{"num_hidden_layers": 11, "hidden_size": 128, "num_attention_heads": 4, "num_key_value_heads": 4, "head_dim": 32, "intermediate_size": 448, "vocab_size": 8192, "hidden_act": "swiglu", "norm": "rmsnorm", "norm_place": "pre", "norm_eps": 1e-05, "positions": "rope", "rope_theta": 10000.0, "rope_fraction": 0.5, "qk_norm": false, "attn_scale": 0.177, "bias": "none", "tie_word_embeddings": false, "parallel_block": false, "init": "uniform", "init_std_qkv": 0.089, "init_std_o": 0.0, "init_std_up": 0.089, "init_std_down": 0.0, "optimizer": "adam_atan2", "learning_rate": 0.00169, "beta1": 0.95, "beta2": 0.99, "weight_decay": 0.12, "lr_head": 0.00664, "max_grad_norm": 0.5, "warmup_steps": 205, "schedule": "wsd", "decay_fraction": 0.577, "decay_shape": "linear", "final_lr_fraction": 0.1, "batch_tokens": 16384, "max_seq_len": 768, "doc_mask": true, "train_tokens": 118800000, "max_steps": 7251, "dataset": "wikipedia_en"}
Each number is 128 + 24 x the weight over the matrix's rms, rounded and kept within 0 to 255. Layers, rows and columns count from 0.

# layer 3 attention key, 128x128, rms 0.12, rows 82-102, columns 0-63
[[144 129 134 140 107  98 139 147 185 103 134 149 137 140 165 180 140 143 100  71 145 109 119 103 122 100 145 157 182  80 103 147  89 116 107 149 148  66 119  89 114 188 132 154 147  98 173 150 137  90  82  72 123 129  67 119 131 113 133  99 140 122 118 114]
 [167 137 103 156 135 172  83 112 134 175 135 109 119 175 157  92 108 124 167 158 183 107 118 113 183  88 123 103 143 126 149 144 132 142 143  95 146 118  54 128 118 108 132  96 131 115 134 115 145 132 159 121 131  79 132 155  81 153 129  73 106  81 157 114]
 [136 124 126 162 107 137 138 137 158 141 122 130 106 106 130 132 110  82 117 166 158 159 147 125  47 140 102 174 184 135  93  95 172 105 206 120 134 116 156 162 189  61 148 162  99 136 169 150 123 120 117 101 161 109 131 122 131  52 117  97 202 151 156 134]
 [155 160 122 150 144 136 104  98  97 114 143 131 116 158 162 100 133 160  93 183 131  82 116 119 129 109 155  66  83 145 126 200 100 128 100 149 144 111 106 158  89 119 161 118 175 129 131  63 120 133 148 127 102 124 137 123 139 200 126 151  91 126 127 133]
 [142 134 158 157 122 127 142 124  98 128 110 108  91 131 176 147 103 140 152 109 120 167 143  79 142 106 117 117 152 216 153 144 171 117 140 102 137 117 117  98 101 159 152 132 149 121 133  65  72 163 136  59 144 123 141 120 116 158 105  98  55  53  85 123]
 [139 120 100 172 138  82 183 132 141 154  95 111 125 115 125 185 154 127 106  97 126 132 158  91 133 109 119 165 130 138 118 116 132 146 120  99 138 130 153 117 137 131 153 186 109 128 170 128  93 129 101 132 134 153 133 127  90 101 168 108 148 117 111 165]
 [174 109 109 145 101 135 142 119 198 148 147 122 125 112 164 166 122 121 176 112 114  85 113 154 125 145 156 125 148 147 132 161 122  90 111 136 184 123 162  90 120 127 107 104 207 140 131  70 152 144 168 111 109 155 139 106 127 169  77  77 147  70 151 106]
 [104 142 106 134 121  80 162 136 121 107 120 104 132 102  80 138 115  74 154 124 119 168  90 119 107 138 113 115 152 189 139  82 121 156 165  97 114 118 149 155 158 163  97 158 184 126 131 145  88 133 116 129  87 157 132 112 148  81 114 121 124  96 136 183]
 [ 92 105  92 127 122 129 189 121 167 149  93 130 116  91 127 153 160 107 130  48  74  75 143 124 124  99 140 188 107 102 171 108 100 117 120  77 160 145 130 133 110 191 117 103 144 137 192 143 118 112 129 145 149 154 134 152 130  97 116  71 203 168 122 114]
 [136 162 117 105 104 122 107 156 128 102 158 116 132 174 147 108 144 128 175 146 146 116  84 140 114 158 139  74 122 157 131 105 128 125 157 147 120  82 131 105 184 104 119 142 143 127 100 148 143 129 145 121 119 111 120 130 132  98 108 147  80  99 152 154]
 [103 108 102 137 121 122 123 135 172 150 148 118  89 153 115  97 111  77 154 166 130 157 110 105 131 114 125 138 138  92 152  75 136 139 173  75 140 167 112 176 146  76 128  88 124 107 168 136 148 121 117 162 131 115 108 154 109 116 115 114 191 193 176 160]
 [135 101  99 178 158 145 137  86 180 137 124 118 166 185 122 113 176  95  95 127 132  74 136 176 129 153  92 127 116  98  57 184 127 106 143 165 120 162 113 207 159 107 121  94 139 133 113 122 148  41 115 166  94 129 123 129 143 141 119 117 136 161 149 112]
 [139  84 110 127  68 114 109 141 168 141 160 153 156 151 181 128 152 156 135 136 133  51 117 153 157 130 132 139 137  63  48 160 153 137  79 177 130 110 122  91 128 154 146 177 133 137 113 140 171  77 167 112 144 130 137  73 129  85 179 169 162 130 129 100]
 [102 115 107 128  52 121  95 154 138  98 160 134  98 122  67 107 133 128 134 111 127 141 117 163  66 143 138 105 156 128 155  80  96 133 139  99 133 141 125 122 151  97 111 152 161 118  95 145 167 146 108 139 159 120 142 114 157  97 134 128 126 162 141  99]
 [112 125 131 124 172 144 123 135 178 133  88 161 146 130 138 115 110  97 123 144 122  98 140 119 120 128 107 173 119 158 132 119 108 113 173 158 153  94 110 114 179 130  98 101 106 121 130 157 126 139 128 135 138 123 163 139 120 108 137 122 139 119 128  99]
 [170 138 121 127  92 129  85 135 114  98 151 121 101 112 139 117 130  92 121 115 141 152 123 122 118 148 141 122 137  90 136 138 142 136  77 130  50 148 139 126 107 128 164 185 153 124  96  95 116 109 135 107 128 145  85 111 143 146 134 147 110 133 132 132]
 [146 133 114 132 143 151 104 131 126  76 178 134  99 155 133 123 125 101 118 120 136 121 128  67  88 150 154 116 154  78 157 127 171 125 111 166  45 142 115 147 138 136 158 173 170 112  95  97 117 111 111 115  93 144  92 122 169 125 138 142 110 133  98 144]
 [140 136 136  83 123 143  94 126 130  86 181 151 107 125  93 138 117 128 126 134 132 131 144 104 115 131 143 135 191  42 135 120 162 133 111 136  69 159 125 138 124 139 138 168 167 125 101 116 123 116 137 129 120 146  89 145 193 136 139 134  95 149 132 130]
 [140 146 152 140 104 106 175 139 139 158  55 132 124 144  99 145 133 171 185 165 100 148  68 147 158 121 154 116 137 222  84 146  48 122 132  90 175 107  95 102 158 106 138  67  87 140 152 151 165 162 133 110  97  98 179 111 113 113 137  88 184 102 164 104]
 [147 144 149 161  92  88 220 178 135 141  35  95 129 115 131 117 190 231 194 194  83 183  65 175 129 132 112 177 121 255  76 198  90 123 135  64 199 128  72 104 191  23 104  20  32 132 175 217 188 135 162 174 125  71 255 104  54 154 165  74 196 101 164 116]
 [132 133 159 117 143 125 120 124 112 118 107 142 111 150 133 132  84 124 136 146 123 128 125 107 140 113 169 129 129 124 126 170 102 111 135 132 134 129 143  71 134 120 117 146 115 123 134 120 147 137 106 145 126 135 107 114 148 127 148 132 126 112 123 157]]
# layer 3 attention query, 128x128, rms 0.123, rows 83-102, columns 0-63
[[156 153 172 172 120 164  81  95 123 137 130 123 136 146 107 101 115 134  77 183 122 136 129 135 131  84 128 119  86 116 105 116 148  88 128 158 126 154  90 200 123 130 154 127 119 105 138 134 122 121 150 127 167  94 162 184 137 150 153 105 108 144 101 126]
 [169 125 147 101 131 149 123 137 146 128 128 202 146 180 137 144  65 109 138 132 159 155 110 165 156 154 116 148 185 113 100  94 175 136 122 178 103 125 107 164 184 138  82 125 128 154 120 157 112 138 137 116 189 147 124 154 123 149 113 101 188  88  92  86]
 [ 94 144 103 134 119 100 138  88 129  87 138 149 120 129 149 108 111 145  98 147 116  90  89 117 102 108 124 159  89 128 143 157  57 149 135 144 140 164 120 143  64 172 135 147 150  50 174 121 144 115 101 121 101 150 151 153 125 116 184 136 117 143 139  88]
 [ 86 201 138 156 109 122 163  80 123 104 121 117  87 153 135 133  58 144 120 103 152 131 105  82 139 126  94 120  97 135 114 138 130 118 122 115 152  44 132 190 184 126 166 129 140  86 174 146 118  80 134 166 167 120 157 126 116 161 123 164  84 119 143 159]
 [105 121 107 102 173 113 140 125 147 152  92 142 140 157 129 225 118 109 159 120 191 150 129 140 175 132 102  94 124 114 120 109 153 139  75 101 117 104 119 152 168  99  79 135 133 155 101 136 124 115 132 111 133 135 167 118 118 110 144 149 147 130  67 187]
 [110 192  82 133 133 117 150 132 159 134  65 133 105 103  80 189  66  60  97 133 113 173 121 153 110 146 102 119 156 138 114 151  81 117 181  97 114 134  74 164 140 102 138  93 171  94 159 132 158 160 161  90 114 117 148 129 158 157 113  72 129 150 145 140]
 [138 135 124 173 168 105 163 128 149  78 124 103 136 113  90  84 129 113 127  99 139 102 144 117 159 153 137 139 141 153 124 167 102 181 140 135 158 112 145 103 128 159 157 134  93 132 200  85 120  90 121 130  94 127 117 119 137 160 113  81 138 134 131 169]
 [124 107 137  73 186 141 125 143 206 146  93 160 128 137 136 183 174  66 156  98 114 163 140 147 115 143 114 128 122 110 156 142 158  80 123 126 108 104 134 176 106 141 104  64 143 175 103  91 132 111 100  89 144 125 162 107 164 175 107 118 137 155 164 141]
 [142 146 112 196 118 142  93 141 123 130 153  97  90 172 103  58 130 144  95 136 111  97 100 118 139 140 125 115 123 147 110 106  95 124 152 157 137 159 121 121 132 164  96 141 130 113 118 178 133  99 159 147 119 126  95 174 125 131 125  97 100  80 114 146]
 [172 121 138 117 105 176  89 139 177  98 120 162 166 127 118 110 133  99 144 178 125 123 133 156 171 102 154 127 145 115 126 152 147 152 145 166 112 158  73 170  86 123 138 131 128 174 132  86 169 175 147 110 158  87 123 169 148 151 106  85 168 159 165 106]
 [122  89 145  68 173 134 138 104 122 136 112 189 190 147 135 129 171  94  73  60  89 136  89 172  65 176  78 154 125 108 140 133 133 127 133 172 115 180 135 141  90 122  83 106 105 116 136 117 149 139 118 118 103 188 118 186 154 103 118 129 134 174 128  19]
 [109 115 113 112 188 115 131 123 142 159 125 126  81 157 114 187 151 113  66 167 130 176 120 155 131 106  88  87 173  90 116 124 149 117 138  90  53 165  90  77 137 113  91 141 127  92 113 132 178 121 122 111 115 168 135 106 125 123 193 157 131 128 116  84]
 [126 129 119 130  88 153 112 162 151  85 158 148 122 116 116 115 122 149 119 169 150 145 108 173 133 149 158 111 152 155 131  99 149 127 118 104 111 148 106  76 132 100 160 103 105 138 146 130 204 147 173 157 137 116 114 106 142 114  88 103 168 114 140 146]
 [117 134 148 118 131 133 107 146 134 121 140  75 135 103  93 127 141 145 127  84 136 139 128 131 105 145 151 142 103 133 150 117 123 131 104  98 115 131 166 113 122 172 134 137 155 139 148 133 108 135 166 126 105 123 132 129 142 139 105 113 115 123 105 142]
 [135 102 108 135 123 153 102 141 105 137 167  92 137 128 120 134 147 123 128 110 104 114 158  86 121 160 106  91 122  94 138 148 116 111 147 114 117 131 150  83 115 146 157 156 155 104 128  96 149 143 104 151 146 132  51 121 137 127 106 128 117 115 110 117]
 [ 71 144 130 104 139 132 109  98 129 141 193 126 140 110 101 171 133 140 112 103 154 118 134 139 120 106 139 126 113 105 123 120 108 143 128 140  80 136 145 129  96 166 130 139 149 109 119  93  81 152 105 134 146 131  99 144 143 148  97 113 110 125  96 161]
 [112 129 139 117 147  94 161 116 114 128 153 120  91 120 115 157 132 113 137 119 124 149 106 137 133 102 121 150 100 111 108 131 123 164 128 146 102 144 109 154 115 146 114 137 146 125 149 101 108 130 101 110 139 128 110 138 153 127 121 123 133 105 116 163]
 [169 132 126 127 143 156 127 153 152 141 125 114 144 151 110 125 158 131 139 113 103 145 144 144 112 175 109 127 143 124 130 119 138  99 123 127 128 109 134 111 138 131 124 114 113 135  98 137 143 107 130 139 127 141  99 116 128 126 140 138 139 107 103 114]
 [146 120 128 119 129 174 114 133 125 131 133 137 141 137 135 107 141 121 117 122 139 126 148 108 119 147 122 114 148 119 135 129 128  98 107 124 122 115 143 109 120 125 133 146 124 116  96 124 147 121 121 123 129 113  98 127 126 108 117 137 119 109 118 116]
 [128 147 113 147 127 131 111 128 140 133 129 106 119 179 128 143 140 135 134 133 108 104 134 139 153 135 132 119 117 138 101 114 154 114 137 125 113 141 128 144 135 124 115 145 115 135 128 121 114 127 132 127 141 121 120 142 121 129 144  90 125  98 100 108]]
# layer 3 attention value, 128x128, rms 0.105, rows 64-95, columns 0-63
[[148 126 143 127  95 126 126 122 102 107 142 132 163 104 102 101 139 123 109 150 150 104 126 130  93 110 126 125 122 129 117 114 141 103 169 103 141 112 105 139 129 133 146 161 129 164 123 142  98 150 139  88 147 132 131 142 169 153 131 156 106 136  76 115]
 [100 111 109 128 116 105 129 134 109 146 128 113 173 121 130 116 158 145 136 127 129 128 117 144 143 141 133 104 129 135 133 136 103 123 138 111 148 139 123 110  81 145 135 152  94 138 145 135  91 127  88 148 138 110 133 123 120 119  80 139 108 147 139 125]
 [105 101  87 119 134 113 106 119 116 134 138 161 110 149 146 141 144 108 115 106 127 128 116 122 140 129 145 153 135 137 147 147 171 198 127 145 113 124 118  68 144 163  98 139 139 124 134 110 131 114 128 101 155  99 135 146 128  98 101 113 150 112 150  88]
 [143 150 110 139 119 136 147 102 142 115 145  97 134 134 130 108 163 116 118 129 141  99 134 105  96 165 106 133 194 132 141 128 148 142 213 113 136 148 124 107 147 123 123 138 125 133 132 152 120 148 126  97 110 141 129 112 138  93  95 109 125 150 155 102]
 [119 148 116 150 139  72 103 146 180 144 138 115  83 164  78 157 100 135  98 114 124 169 104 109 125 125 107 141  87 120 155 130 117 137  93 146 128 110 134 158 153 128 121 116 159  79 123 109 136 146 132 103 123 131 135 166 136 133 164 130  84 120 107 139]
 [109 111 132 152 122 135  99 129 117 110 136 118 114 142 129 142 144 125 149 144 107 102 131 135 145 132 145 140 154 124 112 152 121 104 164  99 135 110 104 181 119 160 152 143 121 133 123 128 136 100  91 144 123 111 134 141 110 141  90 127 109 138 133 136]
 [149 158 113 131 108 155 128 108 104 125 117 137 134 159 119 102 116 100 142 142 118 136 116 158 104 156 125  89 131 144 105 122 157  80 121 134 136  96 135 133 138 129 167 122 128 121 140 105 124  86 152 147 143 122 112 146 111 129 112 125 122 127  98  92]
 [115 146 131 132 115  96 159 144  99 128 121 134 105 157 109 206 123 125  98 170 118 147 127 134 107  81 117 115 133 123 105 129 137 106 122  99 108 138 110 134 112 136 140 125 112 153 131 130 186 107 137 132 138 130 141 121 127 135 142 142 142 123 159 141]
 [109 116 101 105 154 100 125 154 189 147 132  54 110 112 126 127 148 163  93  92 115 164 152 109  76 138 103 117 104 127 168 149  86 131 149 107 137 148 137 124 146  91  99 124 121  94 144 127 114 157 103 157  94 113 132 137 142  97 167 116 147 100 142 119]
 [ 90 136 102 123 115  94 133 139 103 141 128 128 138 155 113 143 118 106 102 111 113 150 127 150 106 134 137 100 121 134 116 141 100 131 132 102 122 129 134 127 139 123 136 120 133 106 109 130 118 148 113 147 134 112 122 120 129 110 158 140 119 139 114 123]
 [113 122 140 114 153 173 104  97 139 145 107 119 108 130 105 115 164 145  95 125  83  88 130 111 120 126 123 128 131 130 150 124 118 105 150 121 105 163 128 184 111 132 138 131 157 110 114 148 115 135 127 123 144  85 147 120 143 103 148 156 115 142 121 139]
 [ 94 113 131  96 117 119 126 128 129 134 109 165 138 108  97  94 142 154 136 140 135 119 124 139 128 124 179 148 126 131  71  92 104 143 184 103 141 128 148 140 111 117 146 139 103 152 141 134 121 118 123 144 152 154 136 150 141 117 150 146 113 149 132  95]
 [145 143 135  93 122  78 121 146 149 156 120 149 141  87 159 143 149 141 139 119 149 132 120 126 161 144 165 140 143 131 110 111  94 127 156 127 115 121 157  82 158 101 100 135 156 176 134 165  97 161 117 142 123 117 121  87 135 118 120 124 144 121 119 148]
 [103 136 162 146 147 144 125  86 156 146 121 142 100 171  94 111 153 159 113 149 103 130  90 113 185 107 154 139 111 118 103 142 136  93 135 149 129 130 129 167 111 161 108 130 117 128 135 151 142 136 145 131 138 167 141 100 121 118 134 165 111 140 153 109]
 [118 147 129 132 102  78 139 180  91 145 115 136 176  75 128 173 127 132 119 135 160 113 142 145 159 118 168 187 122 128 136 132 107  83  94 145 162 142 135 115 152 150  94  95 131 129  79 146 131 144 117 168 117 149 121 171 152 142 132 147 120 115 147 110]
 [124 128 155 106 142 123 182  73 118 130 127 125  93 187  92 137 127 150  88 135 101 137  85 130 126 113 105  62 143 122  92 163 123 190 164  76 103 149 146 135 127 113  92 154 115 127 152 140 145 148 162 110 126 124 126  82 110 133 113 163 124 148 196 125]
 [121 146 119 148 119 117 126 155  89 131 146 135 145 132 145 139 176 122 158 147 132  93 126 119 117 136 156 144 151 131 127 113 113 113 130 139 148 109 137  83 146  94 146 122 139 151 117 153  81  99 120 182 114 133 134 136 107 119 170 145 148 132  78 125]
 [110 139 144 140 142  95 141 163 163 128 141 107 131 117 131 158 149 125  96 131 123 117 143 102 113 114 130 102 161 120 149 123 117 150 135 176  99 130 115  88 129 121 131 118 176 162 116 159 124 162 119  80 122 114 145  93 152 134 165 112 132 127 143 165]
 [138 134 107 116 142 125 155 117 145 119 140 145 127 129 103 160 112 117 128 161 130 113 128  98 144 133 122 165  99 131 114 129 139 146 151 123 122 166  91 139 114 143 143 147 112 104 145 129 157 156 119 102 129 140 137 153 119 125 127 126 142 142 118 100]
 [114 108 111 155 147 124 126 114  91 131 108 131  85 151 115 161 161 129 106 147 129 145 124 129 142  97 111 111 126 133 117 139 121 190 102 115 107 123 115 131 115 135 127  98 141 140 159 155 115 106 118 115 144 118 115 118 120 115 105 121 139 144 116 177]
 [127 136 137 156  90 147 105 154  93 107 100 186 151  99 133 118 111 120 150 128 161 151 116 123 119 116 146 127 121 115 130 127 149 103 146 127 145  90 132 167 138 129 130 138 152 140  95 144 150 101 161 110 146 106 121 153 142 115 112 119 106 103 119 141]
 [152 131 131 115 136 119 106 121 178 133 117 139 135 150 144 125 169 138 117 146  95 148 144 164 113 107 136  84 117 120 130 130 107 143 110 107 124  92 157 124 118 101  89 104 163 177 168 149  99 154 154 151 150  99 119 135 153 132 127 131 120 133 115 154]
 [137 107 117 107 106 144 138 154  92 145 151 130 111 147 170 148 124 132 142 141 142 134 114 130 127 137 147 138 144 139 128 158 153  96 105 132 112 136 117 122 144 132 124 126  96 118 114 129 120 117 129 174 117 103 123 131 119 108 147 118 132  98 134 132]
 [123 132 136 166 161 168 122 126 138 127 116 179 115 163 110 121  92 121 153 131 146 129 122 131 125 130 132 138 126 123 142 148 188 166 142 139 137 112 120 146 120 139 111 140  96 137 112 108 180 153 119 106 168 106 109 158  95 115  91 111 116 119 148 144]
 [102 126 106  97 122 127 143 127 126 147 147 136 169 112 130 160 161 123 109 114 130 119 108 101  90  63 129  89 127 132 154 148 117 156 100 151  97 137 103 134  99 177 131 128 122 115 100 112 168 123 113  57 120  61 138 140 152 144 105 130 129 146 146 171]
 [124 134 113 119 118 120 116 170 131 154 132 129 155 122 112 135 126 159 108 111 119 155 129 163 115 122 130  76 101 137 126 130  89  98  87 121 125  97 163 133 143 119 121 138 147 132  96 153  71 118 113 126 156 147 120  98 131 142 129 156 109 120 120 161]
 [124 119 144 106  99  76 118 157 103 131 136 150 142 126 118 105 151 121 128 147 132 122 117 154 158 116 165  99 165 126 117 152 102 129 167  89 117  94 131 113 136 112 111 145 130 167 172 156 119 129 143 123 140 123 136 105 125 141 101 198 159 143 126 185]
 [156 155 164 132 141 141 118 130 177 138 140 114 110 119  99 136 130 116 118 144  97 116 144 113 109 136  97 143 131 141 166 132 103  76 114 143 117 163 123 158 100 130 130 139 143 109 149 122 118 150 122 119 116 125 128 131 148 150 138 127 108 167  81 141]
 [116 145 151 131 106 114 111 165 113 137 131 160 113 124  65 118  85 109 106 131 115 150 142 162 116 137 122 156 138 122 140 138 119  92 124 108 129 107 112 187 130 123 130 127 120 108 124 133 106 115 114 155 145 171 157 144 141 143 172 131  90 134  73 133]
 [166 100 152 117 142 147 130 118 137 122 127 104 140  81 170 145 126 113 193 152 126 124 178 160 129 148 135 137 178 135 139  99 154 129 126 164 129 149 137 122 147 121 143  98 120 161 146 147 127 135 112 197 147 168 125  96 116 150 123 139 159 111 122 118]
 [151 101 121 151  87 155 115 142 109 111 140 118 156 130 141 122 130 131 104 107 148 145 143 149 128 100 137 108 152 130 160 121 139 117 105 107 107 129 112 148 105 140 143 113  96 143 122 108 140 119 121 113 114  83 145 125 113 135 130 126 149 154 132 154]
 [128 141 127 136 143 131 120 122 126 144  98 186 133 124 120 116 128 124 118 156 110 124 141 130 164 111 144 119 111 122 132 139 147 106 119 154 143 145 150 118 153 118  99 120 172 138 107 136 111 127 132 117 160 127 115 102 140 118 123 135 139 143 157 170]]
# layer 3 attention output (transposed), 128x128, rms 0.0944, rows 64-95, columns 0-63
[[125 145 122 138 182 120 130 101 154 113 119 124 153 106 119 127  79 127 162 133 126 134 143 112 110  95 170 101 110  55  91 102 149 130  87 145 117 163 117 146  95 105 122 175 127 132 144 122 103 106 137 128 131 128 112 154  94 115 135 116 142 146 154 124]
 [125 122 122 139 132 120 139 135 102 109 139 125  99 130 119 112 120 128  81 117 115 109 126 120 129 165 135 124 108 153 129 125 130 164 137  76 117 119 143 140 116 109 136 139 138 113  84 128 122 133 149  89 146 118 129 127 136 154  92 105 104 133 149 150]
 [140 115  98 155 137 154 135 111 113 115 176 164 106 131 142  91 166 107  96 164 130  78 139 120  93 120 137 126 128 149 165 163  98 139  99 147 138 139  92 122 123 135 124 119 129 142 112 117 111 126 150 102  84 135 105  96 127 147  80  87 125 132 110 105]
 [134 138 123 118 134 127 139 109 141 122 136 137 103 117 155  99 130  97 147 128 126 109 111 126 105  95 176 115 132 163 115 130 127 159  88 170 109 183 149 123  99 126 152 165 123 125 149 105 147 138 111 154 120 159 123 148 150 141 139  93 124 146 146 137]
 [122 110 109 113 123 148  70 140 154 161 134  97 145 112 156 162 153 136  96 150 121 161 114 124 178 121 102 134 133  91 139 123  95 142 157 127 130 115 134 132 111 124 109 126 131 118 129 113 147 103 124 133 121 130 166 124 169 116 107 138 119 112  89 130]
 [134 135  89 115 108 120 149 132 105 111 142 134 142 130 120 113 126 140  92 139 106 134 136 123 138 120  82 114 113 109 133 156 140 162 142  99  95 112 127 100 142 146 120 124 123 128 134 124 143 155 153 103 157 145 109  85 119 144 132 123 134 150 149  93]
 [115 131  92 138 129 123 152 138 154 114 114 135 143 135 116 122 119 122 126 136  88 132 144 151  97 124 142 138 149  97 143 152 155  99  89 121 110 140 110 125 153 139  80 105 104 163 138 148 115 141 132 140 136 119 111 124  55 137 139 124 127 130 139 138]
 [103 145 131 124 138 108 184 132  52 117 112 147 141 136 107 146 123 141  93 153 113 120 100 112 173 151 117 144 126 127  98 129 103 140 151 142 105 126 132 121 141 143 163 122 114 132 144 128  97 115 139 135 120 147 139 155 151  96 132 150 138 119 157 144]
 [164 112 119 136 160 158  84 158 148 109 136  79  88 125 136 117 161 147 116 112 136 126  77 143 127 135 117 116 116 187 144  97 111 138 160 104 106 111 138 121 136 119 170 137 109 111 125 134 162 131 119  96 108 144 174 110 162 121  98 131 125 126  94 133]
 [143 131 110 114 116 133 103 123 117 133 127 104 117 122 129 100 138 136 105 144  98 130 108 136 139 140 126 134  60 136 132 117 115 152 143 101 106 105 132 137 118 126 145 125 121 136 124 113 127 138 166 128 118 149 148 113 155 131 100 115 126 112 139 143]
 [155 136  75 129 124 135 110 133 154 144 142  94 127 119  99 145 138 155 154 119 112 121 104  99 137 128 143 109 114 127 112 123 119 143 130 114 135 122 122 109 147 125 146 163 101 162 143 126 156 119 149 123 110 166 150 128 146 138 132 132 144 161  88 154]
 [129 138 176 131 145 111 110 113 110 131  98 115 124 122 154 111 133 135 161 137 101  96 127 149  93 106 169 103 115 117  77 117 144  82 137 125 102 132 118 118 105 145 155 152 138 124 155 117  90 127 140 123 125 117 137 132  85 127 136 137 116 147 138 116]
 [119 105 205 123 145 167 134 128 127 141 124 165 129 140 139 130 116 146 172 133 171 131 145 127 114 100 160 148  85 170 123 104 134 121 146 153 170 159 133 143 127 104 184 144 162 124 107 105 133 127 119 140 124 100 125 147 141 113 105 138 147 103 117 103]
 [ 87 148 113 140 108 125 136 130  77 149 132 114 149 126 130 143 128 119 138 161 121 126 133 122 144 124 141 141 140 121  82  90 112 122 156 127 133 134 112  96 143 121 136 147 130 159 148 108 129 121 140 147 102 144 113 129 143 128 140 146 126 161 109 128]
 [103 114 201 113 172 136 136 127  56 154 107 183 109 114 153 123  89 129 113 162 144 151 137 177 169 137 104 111 133 148 127 118  97 131 159 105 132 152 165 135  68 132 151 169 169  99 106  89 110 104 135 136 162 115 115 144 114 141 140 139 118  89 136 109]
 [ 94 120 109 123 136 126 162 120  74 126 134 116 112 128 116 148 151  87 130 144 126 112  91 102 132 157 169 190 111 129 100 103 102 136 108 144  95 133 119 130 126 103 191 122 117 149 128 119 107  93 128 116 110 119 151 166 204  85 105 122 118 158 176 186]
 [140 119 131 132 121 143 123 143 108 127 113 150  93 111 108 157 102 149 110 127 139 123 133 166 110 114 125 125 124 157 151 138 108 144 134 112 151 147 141 149 111 133 148 142 114 108  90  88 125 160 116 119 154 115  87 130  94 170 105 112 141  96 143 113]
 [155 143 123 114 161 175 144 126 133 144 155 139 131 120 116 143 140 156 164 129 185 120 117  92 135 114 130 122 118 120 138 119 114 160 120 140 152 149 136 143 138  93 138 163 114 131 133 106 157 126 108 137 100 108 146 144 173 124  97 146 149 129  94 141]
 [141 133  98 133 116 124 107 128 140 132 143 129 142  93 138 111 162 112 107 116 128 113 128 119 120 146 120 124 161 141 156 151 115 128 127 150 132 126 108 118 107 151  89 139 109 150 120 165 146  83 115 112 138 188 152 121 138 167 110 103 120 148 126 110]
 [149 140 123 131 123 117 163 144  99 129 157 123 113 134 122 118 154 159  90 143 122  91 133  99 126 142 112 122 108 121 110 118 112 155 148 163  96 123 136 111 146 113 155 136 108 149 137 116  94 112 164 138 106 140 126 116 170  85 118 149 185 117 152 105]
 [106 130 151 139 132  93 136  88 132 112 123 144 178 137 121 119 100 133 132 151 109 123 154 139 141  94 132 107 108  65  95 139 175 125  91 126 132 148 128 133 134 117 125 136 128 126 160 135 100 143 168 141 113 109 107 125  76  97 147 132 132 123 138 107]
 [129 129 133 111 116 149 109 129 177 156 141  88 130 165 104 122 114 146 164 115 139 141 125  84 107 128 144 126  89  97 146  88 136 123 147 142 139 122 117 121 129 109 186 122 143 148 123 111 123 149 127 122  77 120 132 125 129  95 125 148 174 121  85 108]
 [131 132 108 137 104 124 142 161  94 104 125 127 124 125  93 137 129 116  83 128 131 147 127 142 140 174  86 139 124 143 155 164 102 133 144 101 119  84 108 135 144 160 127  60 104  94 100 148 154 147 121 106 124 136 116 109 114 161 117 126 127 120 124 135]
 [108 128 115 101  56  84 107 118 147 109 147 133 158 148 143 114 146 109 111 119 111 124 117 140 138 156  92 104 141  90 148 192 116 116  98 119 102 117 107 153 125 147  90  75 119 128 135 146 135 116 129 134 119 139 104  96 143 140 124 118 104 135 130 128]
 [163 129  86 124 159 136 158 129 125 116 153 133 155 126 116 103 159 155 122 122 150 148 111  61 166 141 110 116 103  89 144 168 128 168 113 105 111 102 102 143 132 129 119 132 125 142 134 144 138  90 182 117 100 120 159 119 168 111  93 121 134 150 137 163]
 [ 98  86 148 129 124 147 101 147 130 150  97 107 135 155 130 169  92 151 141 138 111 164 136 152 154 129 129 130  88 140 124  66 129 143 148 137 147 121 149 167 116 111 190 107 153 136 142 120 108 124 144 132 132  95 126 139 129  93 130 152 145  90  99 150]
 [122 126 132 135 183 128 174 129 123 109 112 129 118 142 112 137 117 140 128 112 136 121 147 124 116 128 173 115  94 143  94  88 125 123 101 122 113 159 133 137 135  83 201 130 114 111  96 125  93 121 121 120 107 122 104 149 133  98 104 106 141 142 151 123]
 [151 139 117 100 120 150  87 124 191 154 141  99 138 117 128 135 119 160 154  91 138 145 124 115 157 145 123 102 140 112 150 109 122 135 145  95 141 133 124 144 122 120  73 145 124 145 115 140 160 125  95 133 152 175 145 139 150 144 140 150 123 125  95 140]
 [114 138 120 120 136 128  79 104 148 118  69 109 154  87 145 128 100 153 139 132  65 142 126 140 142  94  96  91 116 109  92 105 154 112 137 100 112 124 158 148 106 117 107 125 103 119 152 118 118 147 107 148 147 146 141 147  97 122 132 136 117 108 191 121]
 [146 138 177 117 110 157 131 141 121 134 111 157  96 154 120 147  88 122 173  98 174 134 140 140 112 155 116 140 159 156 122 144 116  84 158 144 170 121 132 110 138 151 118  79 115 121 111 131 155 166  60 119 158 116 141 141  97 167 167 146 143 120  95 112]
 [157 129  85 123 174 119 159 138 115  95 128 118 129 137  66 123 141 139 104 101 133 118 127  94 150 174 118  92 135 135 130 173 123 127  99  78 136 101 122 124 172 112 102 108 110 112 100 170 128 158 137 123 113 113 129 120  95 143 110 126 120 136 147 167]
 [100 127 178 113 113 134 118 125 112 175 120 170 133 145 143 146 122 145 162 122 121 116 115 146 140 116 160 138 148 103 130 112 110 115 126 170 156 151 151 123 122 113 174 161 167 148 138 120 107 100 132 159 120 115  98 180 139 103 137 144 151 101 115 116]]